Weights of a small transformer language model.
Size: 14 layers, width 128, 4 heads of 32, vocabulary 8192.
Architecture: LayerNorm before each block, learned positions, biases, tied embeddings.
Training: a variant of SOAP for these matrices, 141M tokens, 4555 steps.
Each number is 500 + 50 x the weight over its row's rms, rounded and kept within 0 to 999. Layers, rows and columns count from 0. Numbers have three digits each. The size before them is the row's rms in percent of the matrix's.

# layer 6 MLP down, 128x448, rms 0.168, rows 49-127, columns 192-255
107:619490542544375467549497495494451511586489517403627535490483586442494465505438515558584449520471533538479599517444515530463487528514481503492537572523526556405415559546408494526528422564542549
100:577545496537507517523516521461472499492490500516528584486463499464412478490468536581504525429500480502513606441445545494486455513477541459479465504503492589562461515464416493528491520523514496
104:539486517485469529403603540528513502465521460461524485457488457527515410538452513476447534480546470556536506503536508503565440516449491562501468470503496556483435509479448562529514573593454474
097:480489573529490474503495489505564457509618515514481530484506505508569485512490537529443396454471525555616563530421428526536466400570571511496544525455514517433549562568509483619427515492487576
095:497572525534514414528551576483572630418593428537405535507528484488370508520386395531460430534483494471491483534659527502457521524573505480518469521521534405532455544509483536566414442411490515
101:504443532452440530549434479493451440553583508486551491501534594454538516541490396495553403557510608608505468546537582531388500534573491476485521485482484549510457464447486469500468479386518458
102:541425590564482546491484493491451649470387485596557456516396517557541474454538437533525419482603507489465514510369546488541557528465522427373480524645573492528519510479551498421634534479451505
111:455480489613498585561477498523439415475466520501544525437483557576464441497536493574513528540581433447430482568515473440511543478473480432437554537481498489541488440524526526474449525517448500
095:580475567458502537536481614477491577476466477485424588404513521476506489485589435478531546484610536506447486526454482479548450454444597535562373495484503519495536468515497543470507537540470479
100:501558480669538469464478556472427449535445525495478470482488537513483505402491581525517571489468508499547518516426483545496493460492500501482530575449485490502519547470498471506470512534469530
101:449537506606482450498531505489547483502441454551459508574433486474530554482507531441579496502555426523474544472518459583457554436536598519453512446538469453565455456491453589461440489434584463
096:472469555409507515478519390481556383481413510528458497567586413595458491566492598515515471394540539489473533522428517555557485504507535540443509517526497506500442513576408493519534525484466567
105:446493454549571559502606505473460508518425476467502496477501518499517493528450536550532453536436501505453475539518545499541411456494471518524451570357510481532507473469447448506481514535460516
096:493450496503489494509527491508442607483491567509517515515453609601544433435589408545505441418527552422520477520478532524487419545568453480603510548461600450517485511538518450555533517445534516
094:499499538541479515546532559506544510553557520518586526403502468443419551466437480463440483473487604552507555540504520484474545543424434522565474565441448512527465540478533511560507513517470528
099:483465448590530514484483450416530445448503528503521494578536481548456541435540552462481554486457502444508545472500522472423561525477505509559464465555510562495549513546485594582504455353505454
100:485400473501559459478482458464457585495459526482552494561505506484492601471476435549485516487542546550506403447529425528529467509488513471470531496591514470447563480541498536464446503484447537
100:460506466471497484428461582511558503351499489533497489456489487464485548516522465466426593497385510489487496443430520517411514501577563486496488458506487457582505462575492554561500573460513525
098:472428520483497541515567510514538482552417556554495560456578399477475592561410487534553379529494500464503475479432534472515443502396504485437404477497487592468483523492475476534527441506518496
100:511484434515482479417533545487517524408509470642462506609482589490483517467493407481501594549483499487421563508543515551557515564513485424427490450518425405414539581524519507528533488477413567
097:505516473574446508484606470488542470506470537587434478468509495485534469444546495569542388519433566445547552555452557485492514539485509501580497509501507437470485509478472562516500465428482575
111:595556419540526532507537573432572428572511470463531547526544512498392477519492519471469562501558464522535510481513532404511486548605451474545452520535485483525522475426419477527406508554426484
101:460511463502473490429503445568513423550465472485391500494481528490580371417444561482556546462552573448460457547463499516478455514548555538507539527414489542513423499456496418551555418484530523
092:467468576596600436395489445477450453512568550545481545427407410588443518538478520520513419538525510473481497570481463529568494513547439527514544495501464532573535596523506501504488528472472466
095:427536448530522481504543506440563460556480371398520493436482431482481553526514511405453431533440523557359431485558498477411552481512534535548438466532397475479482443470406552427457501478553492
093:532487557446432499512572476499476333580466536601433488498554489387469472474559502495602501549475425569427424500476574585482452545557475568573463456497486547597495445499488419429506404461476505
089:467444546624576423503454500487463473529497564515451490491513471507437570454603426477473478498448442555570533542462505504424528475525568492540552479457517538450503596408457573519574484427439454
101:434513495481600552597472527475386496501552511562476381499515500507524526434496517519497528440458519462495487510583575478536493543593453425491549482445488521528479530531553575390430431554554457
103:482571539494552519484522511575444482499444484554464460503471454509435429448479530401592568517559556437509517535489517453595541412578592468506605509553560482489494554502509566435529511492535481
106:521530495550483451515467433521492493508484493543611501480442483451457481541473591479443508480524537528444460435612430465411526515545456582550539557559536538502525488512360532504483494568453479
104:449508502492486514552550502467482522406502508429416501490593531518498510482530490448485533397440504525457505503462436496473489522488516567445455421488497515433568525509516488563492523397479461
107:459480520511535563525398550469479522530552359493527560527549473561458434578575533460552544532549422499492507363552476448514452568517542422542490366523476545496506491528516522414418516462476365
115:523546564449459570521513428469458455518515460509542559475511615455588556443535515524455492518451432602538582453539549485522468460470427584443455558404496575529426472449490442484499520516461436
097:494509491571458514503460548568424367414464426519467424500511522509502628530569480386413522432493568424477429614358466576547466529548441509490510567498499476547421473458433551539500582609504496
103:508425463589667497440528486473456513512534517545521499552471512600527583498488540532564525451541554495477551468468598491610484449483536522518529467460475526502550528473439503478455472516456455
099:564479444499552437441527520475488435550569499533541457567490603467505491537472547498458464544509428512546521514380564408457476442505406531547448511431564498432527481551413476444574503492600545
104:445453468443543494469474438457449540436544417427489455405516481480472467483462460536484589514577499552498512482478576497492485562500526463459461472403495333418468518508499512343466520439490454
092:470531578460508571461542439462510531518574511438528483422580417566512535545525381408487647486498466538436595503486475539508523477480561476472445451557527534525518506558610420531538497470503524
098:550432486608536515522520504611515423456572505498473515446557522447531536428476528425473596556452618433586488487511466447423461456414577452408532522415510512468626493530523596528474516552522529
107:528581470464482509447504557504516497445473455453483495458447647457557451465487515468499569482527531432520510567469454559450571443492456502435489393393464494472453523474465512515491590494540472
105:515469507641547533417535430593510456454461529590558544435458567550555530483527462520566584483546481384485499510464519539496477464525564562466543549538533570533471433510578479510522507448558538
103:458501494467464512467450537519499546497444501506414491546511551601454560451452518562496547522469427479440473467503486463463499478461444481536528446546556520533581522497454412491422392547529609
097:485502551540459480558559501535565449500570581505478539505472568474517566482463422524462592547555531522503496476492552537502512467591490521511528620515489488544353511463481515501499507529544512
095:474506599558479361684461463506513598519484546503397535537511459491504533531509495538466474414511442562487627505398526519457569596491452486467457467526542485597468465540539473562557505564476425
107:492445584504447585465485525490473504414549461453479522475496466429458479529464487502513538505482524590473514482437489469452466542531540488488408545548425597489476454415393436533464560560535483
111:558462565521528528484515425449535504500503419490565522486461455557545413560428460498474483525466563566527547488464587547533411392584472502532497455572492440564426505490464492565468529485510445
098:557534517541559522468448571478459399482560485475468475539467473494499544489435585483389623477564598460577491507603507525479578514478487509490452514541541519532587437439466498568455525534349494
098:476457447383440579401518455537538522543451411489597477577562403482547517545446522547641449457529585545535455533541483508444485482475485551614477509493523643570449461500522478428354588544480449
101:475446565448435410481472475451509449441454412480480486571542546460440576489527500462573439580504544474456371474598446404465468547513508483400498538449425473503542533456483528541483518503398487
097:497458542508446529459510505431509401481497540470591536518540541422442556496484560499524559506539491417476575550526483517541492542511523474426510507486446481582539448488503531523514392443485440
097:501494547506519466523501449594523471497439529489446483479508528492493511465431473503545560530515483514515583526557474425562459479394474543639536423471441489487522565506521566483498542418501421
098:482482507511495561521539521519525507591457527426484489435562471474492467388571518539435452491453496529430517523512496512433525564476563545457478464595521503580549428438497468489530455488484522
109:571460451424452459573497484506496493503440447497462511409518564405539497465567505431477600487541489452593490503606463408457466482531587472453549494553425566414524473459423603400478487516527464
113:394496582494561460492551510520480452430457537556484473598511493386424435426448525542443460522609496499566554545504530470431559528539464516455500503535554455500477500407549513506524434544516595
092:472575449496553504470421523476561581564506575487591541498514433521505508413514505559479530526393501559488471530499458508444555542485472503539585466453468500492445486559499452551493466557435553
108:555575549404503456449470434504473470477458489479578483516469501563506484476472540655527493427454520425486514575484503524539587454551398517533481559477482590442571556444492538516547454500395500
093:590480442551493434502540453454475570448522513468493465493510457556543535429524451426522455436533538533477490539485553528524536543541524495555449475460558567511491446512533536493471567441481572
111:484525556537466529545461523456518462468541477482527538509552487464508577461522512484474494483403504443446515489454538443496546458480482499422410503439470435484477501494474446510445505474496533
105:491513485612446542388552459554537476475472496560608465506546440474548548477447444359548572483473539524462510566552567432492528459461496512407475498469487456390535547444511543506519533524442491
107:565508476510413515546419483485560460530612528474567528506526505533511487464403530473621452536560432484424552521433537574546426524547379487488512543395464640486433461479380557481516488532574527
102:501538468552519472461461430537525371498528472532552535454421572548530459517526479476530599459492484525462490459524415500465397512404505528582487565468474507621499488471560531441568560505464526
101:530490469474568541555500420497494543586460485530510461558491523497499519546483554503602508489428501482486491521468577483587464483492553510499551479478432467445516507544460450434490521462455486
101:464542412396475496404463491542452497533439531483491506561437548517519550475472516415517512530534487549431411556516467518473502493466600582435572563469538558478449452546556470457521498509487489
107:566489467512556607472569440434500453518577428450601511521486431522468483544512565520416505532546505569482523505540539482540471523546417484556560512446402513471530447558454480523492436498484485
096:453527586470594451603461464514552493515440553528505474495608462475567480495520519473454481523514521470476537557487496465457529446497499495649496564510630533515564619462570443522470431455389523
092:482537479610475551428483564502522429418483589497526500564534458571509553480510560474618353428513467532506537585490554560542531531388463540603488395461502537631518513512505543492509582428523470
098:461490541497482440513513426560613510423420521486524448579487490470497564468480480519476530539578435592440537510425497484566527538558563576453424444518524469501499517523544546516498420482518560
099:534430486487482535490524494464507473472485521459492465529523470524482339545490398412460565525542450493459508489557446563507482483485478554523591462520597590455481569486545423474476451481446518
103:509502501536535544483455493447525388560518412504434516532519485466472493554481465511462501491454514467520488466522465459484510578441512593505468525488478520467456464427473514570478482487585475
102:474496556593380459459477548469545536576546397416534634465544538469538502517493427436541439457533432557462344427531505446486539561500512504453522432592517464418501484497512564530518569446474455
113:556511539544569541565499465542478470481466481586519531450521521494490515455527543548556392504465469445595553497508526468525566444500446473507504500521462487584558482543608528479565510550508576
100:422514428481479491507516543597490457512419491440359411586494483458498440559437460482532472482534474511502535479501530504507552478493577537487493448526564491513511490552514502554494461513529567
093:443410422569495452453459449442536531607502478494513530386495448562549437437493567551465496482562513523499533519385587501586487481504512505526498527626557510433574471513485497446514546607501495
096:543548435451419505558582469582529534574553522539447502539512454520491512471549488538524489426548512587416542510428517476458533494535532597391564518450513516494472562482421429471572550527379566
097:432588460401481504512479591545448491587591498536554507533406557559475540404522548538523502486601474512489467533511489471478643510450566531556500480519535460467445433483508483518502462469542466
096:447467467566430444557560515416512634473549490493443451501448482540552470615462445454491612471396530574540452539503372527478543488610532469455419480610407467563544498487524469528518521471409440
102:548454567503463545455528462462534515515446523428502516489524417481546445546454531497496425526436537521545482492513505515582429463459523485476420568561514495457534449462505535443502426526563535
103:512579502521478570427536491489448528478411512427469487517569540472518567510507446518428524480469530624526504528487559582465454516541488581405502579452462477595444529486487418471474525568498461
095:539492457491481474479478509563487491508417479542513427523382432482548496472518529494531701537531474512519502506500541535482508488504505495533445438512494466559498500526507482513482492488515530